Part of a small language model's weights: 106M tokens.
Each number is 128 + 32 x the weight over the matrix's rms, rounded and kept within 0 to 255. Layers, rows and columns count from 0. Numbers have three digits each.

# layer 3 attention query, 128x96, rms 0.188, rows 56-63,120-127, columns 64-95
139080146177171084131102102148142097112093083096116104163141107057091128099142081175103147132112
137124114135105130097112072170126182081114121120145094138054110180121137112195153112100136132160
176121141165150148068176103178174140102163106151156126132163113221175117130117105150103107106115
097078092104124147170183150145084145196113208114104212097101138112174210117123112132168104123156
148063109093075156139086152099044137181166124174123067118073136131154140153155140138104126117095
185131142117114115148112126180096131129130122142158117189079147176124143134139148130130143167121
145112185137217121154120120085141131136190171182138144160097140162140090121104096120157118134123
123162158153100147161168126164070128135151187194118097063071160140110112115039184106161084175131
093132084156136120097169095124153162126109156088143130175148142103121114197135140152133141107088
124068052175106113105147128088156133158153125150125132150099144095154101163169120196144131115098
089121121155102079107141074074079149116132118124194104157109148193156222188158128147135117143132
126119127121160112142120121131102113149151155161090097127115137110101080038073154097132125151125
177171128103091138161138181064086133145181154172156086117124174164139157159080191118142123142158
108124123126136098110116099104122129164053156179138156152136118113161134110121107125114117129157
125110076129092209181137126097084069148144115148093118091151156145075141110123203129125099130123
110126145126098174200198124121039161191157176174150152143080141174114197119137186109096090129140
# layer 3 attention key, 64x96, rms 0.172, rows 56-63, columns 64-95
082173110120102162128150026100101126089161106093118103162108096128150141148121142088076098091092
106092119121122129152126134117097092131167104135155106111077181120134109130134156161105113133152
098168135070131118154124137122103146128165148114098133150086144127130145136076133123100158093128
214107168091151127127067173149133105104118130167128087123208124163136079074128088133144149163047
213129124118155148133119113084123114170114189104125185086192107115043142109124108105091097094115
197171159109122136121124149142145135131139112144107122081116138110082130192108148127141157168073
139125108140105136121082140110084168162114109117176158123171141132132136115154122129138099075168
200160228103154121116159183123127140195123068141116087090145101149108143139042086091207126184130
# layer 3 attention value, 64x96, rms 0.294, rows 0-55, columns 64-95
123172094087143076147069139131118084155090095135178126152167146097167110131109157117154142124255
110116137113115105138108127135135131164162177126136077097156112143142112106107130114112119159152
178116097128174122118163148115097121087127153120082099125130103146202168164085171118110085106170
140063086117072081161126165168104175081109065122116154109143171111167124156108136176051084133123
100084154099139103194090164114072193096086107132114124151130106149129177117104092115143083176098
134126133166047163145184102115144149147114146165204077168149119115144134246135094152103146096156
146139069150043156121113105085133122126139095141109062158139150073171143108122164160107069175129
102207119107121095103141112105119148178143113122121032154139176173139125132176040113144113118171
195149175092124162144158074147088164121049053173155124099134166151067101094099120110113100179120
125110158112108109133148163096123153106139180101145107153104153113108142143165133124070197159135
165116072143109084123183185119129114150146114073163071150083129056130146129118079106080159167173
129136040162111133111127117118123129155167168096142130160148036097118120051109071179083093121117
121137142111154113143133124125196098129191110115143134129099111110107134164123099096076153120112
100124163116164129096129166108140090113171107146158071145112143138108117192147183116141071062176
188134120133120201109151148106160097172134122124088158131136138080102104159108102121145160166134
107151070137159102072141152060171168127189190152122177132160158062103124165141190171170123150124
140143114084162195125142085145082115159133130202118184130147154149134150139136119138097079208110
137081136198159101128132097162086159161141038119205109121136141116148141125173114140144111113180
139087095098102085117114073076145152093111146069132150082177133123094160139135145129126186141173
154067080138072135181132113170170206113127201150124095179169119077101138183137071058162105114137
098189113120102121176138150155127137082084097164170099115095198152120116151092123139178103120154
119140134048102138095129107228112085156137114109145116113121191076154155101058152116103053120174
137163107136119146167187080097131115234117125126151106147139130140149107146153075135090171113087
117166081122126096114108172099116150182138162197096168115116169122166184213109145135113140142115
125097118123079087118138160122139135148174090096110102139103100119154141122118126116108170125110
167167092123110102132119114186072128105205125150207117098087092098136099117108080132118182200090
111153118142178094139160194151168130117171108152112150136082165133121077149144148124097130150097
244068112102154124116114128142146119069036105092056109131119133145047124151106121100166136111124
121160123083097185111142139144089163082062086168111138172108173116136163171088107130142099148117
166131184130143139163066157088143115077098128181163079111064170083096072153122117137118090145141
089131129115122128164118105167124149190143184114137151074154122139156210148155119118113117169142
147136110080167169139141149066044127180152138060149084150136142183151094088100135168133178119114
147128131133151147101152133140183165079119103162137140121087120119095077108128159143125138161113
069145134107109200146108119121109152164140105175133159078128174142102135130139162083119142111095
095130076124150151089077122151051121143117129193133107130125084100099097127099102097152162103118
160123146162154128139064130127182112130136113145098156151117163111121128119146117152183189128130
153139151198125216129155129098114136148112167115167129156140123117174110153111085099168162124066
105115134067118107142130078080086096148113137131080118081149167147157141133096110138151082089060
142121079162149141187110114079157118117179129142106068101156101117178157168117168128110123156185
150112144138104158147077115145044092072137169092178093133213150123154121178085059093102172155133
080102154140121113146089133164082119110113160069134141088188142114166140113179126198126151120116
157141169088117142117140102076080098147160123139126121130114206112111158059126109104130106080172
135122144139185079081167161117094160126135118134119127175139210139114105120109101125148174171094
101137123154082150099103134102157141196121105125104098114077137138106085100151082151102205146112
141127159164152114129130182131092160182123089106120126096100107156136096054142147090132113122146
133083117175122162146174109094161127145093162126118092135121124156074084099099121110122166130123
127060086069104132106037097045117170077157121126073107114163131138128150139078133118145077120179
111173129148057123111124161111103119162088170064122185116171173158147177132108112124154148163101
104075110131181159134077137098118136160151084128120110134126120203209176137098178148172152166168
143103132079135121204152111120136116079119098100094084115153143103184170116179131105122129122095
155147102150151128112219118162111186154105166138086108126104127116150126160125096167126159142160
115156141143122092181133116160084098101110116140121127146119168174144176146116097102068176167106
097190121060078117133170119143156090143130125086108135113159134113125136108155134084070144042156
111128177130090133106156102137105098126078104161080060163164129138162121112169113122110071135126
171159163149185105167184164096136109184135114129149089140196134137138083103138171062166117131115
108116163174141144175161169161145147132142160043080126136162126091130079104107169114069166081166
# layer 3 attention output (transposed), 128x96, rms 0.261, rows 0-55,64-119, columns 64-95
150174092139151064077112138134122133151110164126147147127107159105128131171142131103088117120086
157132063144133138121045088148105131052116090159161135182076157108119155135150150164108160112095
125112137097119156140070108104066079104096120115157086170141132133136101149097097156148129120114
141142107177110175071095140101102125132204118147139123078101088146162103172124102152195193100083
140150104123122152094093163125146091167124132178118145146133165092157132142148080159149137064106
100134118149176095094087161110108070093200066130067119127137108135123073092086108160172113110150
160174115101099125067122145128092135164167083096167118142123150166115174147095104144129191097098
109152112055172155131121120124144137117112131156143124108126165071098164138064134083104149158096
169081076154173092082128093142153154098197150125127064132124141133125097110130101137080145101073
119159081098104187136094164189158127094084063163140134084125122121137133121174141095155105135152
125159121090112150100065086150141160143127117116163173148210126187096155125150106124161145110112
130187033118056166136156177064110141126159147150138219133134179081125157211077151060135122091196
147117122089096133168131097092104114109169168173130097142091161134110131120117141060144119145159
082152107107084151164094147152146149173173095129119138155138136118125092072136145162124202161115
110135156116116071122177110175155135093116151144114162065114101144127123136085110142103106150170
112132110137104107132150118102104122167193151114113148153132182108141193160123129096187108145097
115148131151061125078183167128146145185155131065188169130110160090141099091126114145112128117142
115129101140100105189146129104127199142118152119170120140113115126106111191131091080133143124106
106147119182151076108114134168118090142163141160094103115105135106092140175096111223177120123081
059132140156144095167141194116132140192161128142129183161106137159092122071148142180128078087137
152113178070194089138092129146133142213134119125129121119103105132100148099117134131188131132095
115112084129116107141133131101104158116161116150134134225125155196142133124151122158117134093158
120096157127163123110106122165125131092127107169135130115183101084159154090093131171139091101132
109112170139066152155090093160154117098116129162134126149141128159091097105176114143115111145133
119127119129118129105114084159102138134165070143180136141109172124141153164156153167139098166146
093134141150146165126129118120101111137091121100114119201133184170093129131127170077145046132177
133153171137134153130099053162123132179129076099091163132101130146132150118155131113167133136174
106081190149141147141072156095133077156168111136171164146172164123112128182108112130116126108062
108075138139124090081115113101100045128148106149157114157162116138141131161130143115125187133076
137159148116146111051147076151136121126070126073132114099120147125179105122153158127144115128090
132130194124142136115148190107140072118140138097154145203123144113128160145087095195176101084084
174175128112112149109092121173169136082096095106139093112115169070112138129108155109119144125167
119090125121126164159148127173152133126135134095125129126177080139114160173199135123175122119142
148120118188114117141102078101130160150114132072082172138206099118160189119172156141125133154124
076096202143136112129150136110186093139074134131153099108075117120162086150132094124076086180123
173163168141118090188224119143175117131121088129168110120085092133093115163165128164046142172164
117055078110141086143100120071100165171076106138133130116153155138178123143104175088118163096143
067101158185107115081110130128136154106111136152143142137114124210142134104094152146102166123139
141149109100108165124186138178127136109141140140151142143116165076088143154095151152185124101130
148117141110169134122134146116153142137129085153091117169150173103106126138122108136111096073106
086087142071139088110199158184184118137147221150156184114142147171194117084125100103088107144145
101131122183127069157068090137121255105148099110103057124135134147152048152112104117125119150118
156143168165174102083102055113096144170144134138107096107111158111156147128131151116114126111116
120119122143118123164113141111107126139060175153144162054168195090158179119151164053142146145118
173166154155073121139151091096124137123143134138141148181111124103089114118170112117120145114152
103114048139159124087154204151134124121175122160177159122158096125191061179110132182178127110140
107085103137092168134120057110118082178134142147182189170136149072162163190119102125210126110129
204065200139178091142155114105169052092122108102142118164179091099043138107114137156081162109138
211193150125067137134107085092084113108141155130152157156070149085052108088133109113116140144192
100133122125100169088137143146120189196159124144151141142157174189120131152124111140103085097129
105149114158118132150111122113090069109130163135156144152153118154071114154158106162149127088127
143127170127164108109120130142120123166152148099117100148141102136111121162161079112200090101152
147088116128150151111166149158110136061139109120121099120146118143120105086124134129158123141111
146136120127139122139125077117109129125148124138104147114117181156157138138074144150071132206143
123099136140136118136150067108084158105085083142121103143132104138134154173097156154142160117105
139122086122074129142127172143131117118165131149128131143074083143156103171138122146123123122150
142132168134196111113213100130160176071116161158060050173061091110096078007122101148105163170050
153143112131164134097135155098127142178146084128138133094114126138136140141134114127142134103120
156177130119104145153169143155166191117165125106144180143113129146024125124157115163113137141133
079140108139181114093177086073139068107136190155102116207175112184108152060139099062182094108104
101108151124076168127198115136157103089138162126148191138144113137111101142117110115092139102174
169117062116187183173081151080146176079140119147092153106143137187113121083127132104071144162071
102100181128143094097179101162135127142129183078137140089160074159111114102160134126091098151172
092073164147138100192093185177095100086110150142157132100139102134171112158095184130135171162138
028125070154097070092145171126211032117139198128121179106107081065181169196153127145184118103123
161114169174132145168109170085146099116125132120137139153179116134175122193145119170132109077174
108174156100165193117076120168105170119098116180114126113145118169138058114148128106174079091078
131054177103173116154066125126123148148065122162079108100190185166166176154162136076141115134123
161125131109102140049127180134109177086098099149136137168119105154169079103178128135166118130154
187133121148130130143156174143113122113115138113118126138119146142167149110108092165121146154136
115106101147129165130131114122135134106130082109160123109129119148145136117116148073154136117108
171113193051130190184113146164147097124056099137168089063128133128101119075134154130053153112148
091127165121088097154127105118172052069079135061123127119182152136138122164094158182099137092151
123166133145128135067079115103154088078154162132073169112209135199131141105079176138097126128102
147137114207158154165101131076136150163152126162132156144144144130149112097150082076096070116118
130133150099136112156109127085135044148168110165096154082092107108157065119112098152090098175125
153068146132106114113147152166122076156133176136100112154149103133158140133149146160105152125095
112141119168163081102127102103114109076104128075100135131121095196136080092134152176155182163087
100148149068098125158105114152122148135121136099106146146180169172080079126132165108148116118138
183092155090195112144135131167142079069109103064077122115133137116088081078097124201143084135168
147146102178134121162132084108157149112107177137073147134136095129083077128130122113101142072135
126132140117153125122178129083166114138078190130113174126134120139172181157180133079150146142135
088133131112075147138121115091075126130121151117146085112179098125094146135079130097199088114147
093160075111089122133221154097148162198134137130157210095140138115118149155116129198139065086152
094087124152144123160134117144195143184147155136095123089146125094162166112141188149136115092141
113118082155071135107180208117097075116184119156141179092142116195137130099087068130144186152126
130127091097103187089128099116147131072102070087092112116156086149147088109092166111100158149196
111136072222081103145104085172141152082083146145097159097109120108159140177176135097097113124161
120132163145128121104136143116118076148113166089150108066163111116135200123106115099147138113102
103096152096136097138141144200172049092138163175161054129081143118176084124114098141158112120089
141130109118126145168170100092109104180126104068075136097124128077142171116166147128151063089145
058140144128100160092081152115068156142125166151128174136148171141186153100071138132175127105157
155153171086135138147164176094152051121145090118077169115143123135069121089125143141091095120179
136121093122178111132113128163155121126177149101154166178163122085106142180090066130138148074112
109103174123150104072119089153137106184181171126138167184134084121115123087173091162171130127117
085146085165117075109110036128137105159111105129116154117082129121182136107134185134103103091142
160200167168147144172150103092135132117125127179089128143092115147073130150109074126130175150135
157148120181188131088117144168137132119097095102115133128103093144139151173092134147144168116070
125166111120097179172100152146160093111098139084140173110136086080090148169115132144094067124208
102120092117194128172114121165092128075119116139092123130154103114138080177127128080155094091118
099115104134137124142151137169127134086106193110129107074140119112099098176070147178106139142123
158152160094163107182126106171142186119153116132101108061071096095090151223118119135173134127121
117138145242200035091178077148110062134164137079112126108081133096137116143114115167101135114109
156096141122170098179132131098122063106113119161133123150081153139152087104153108161116128140094
135154135195100135107148107123132113114138116118101096105114115103118078111120097147099141077108
170144129180102131106082092134140075122138140137153165114154078110075147151138143149120159092114
088089114128149158124067117074129125097133051084095094084131130128089120132078172069180111123157
152151134069083171184137116139164174092139143115126183151119086102115080117181134151102126100133
135112152164208067126084077152130182160142161139094100154099078141137100124149130154116122162097
131140113149111111169125166153134140136164135079119200113119103150085101159123176178105180133139
130160139069083124093141141161181108119164170152166158166112138134083126115119133159108127155131
128165081145153122047060081139124103135164118191120104137108133090113158147174111125209107108099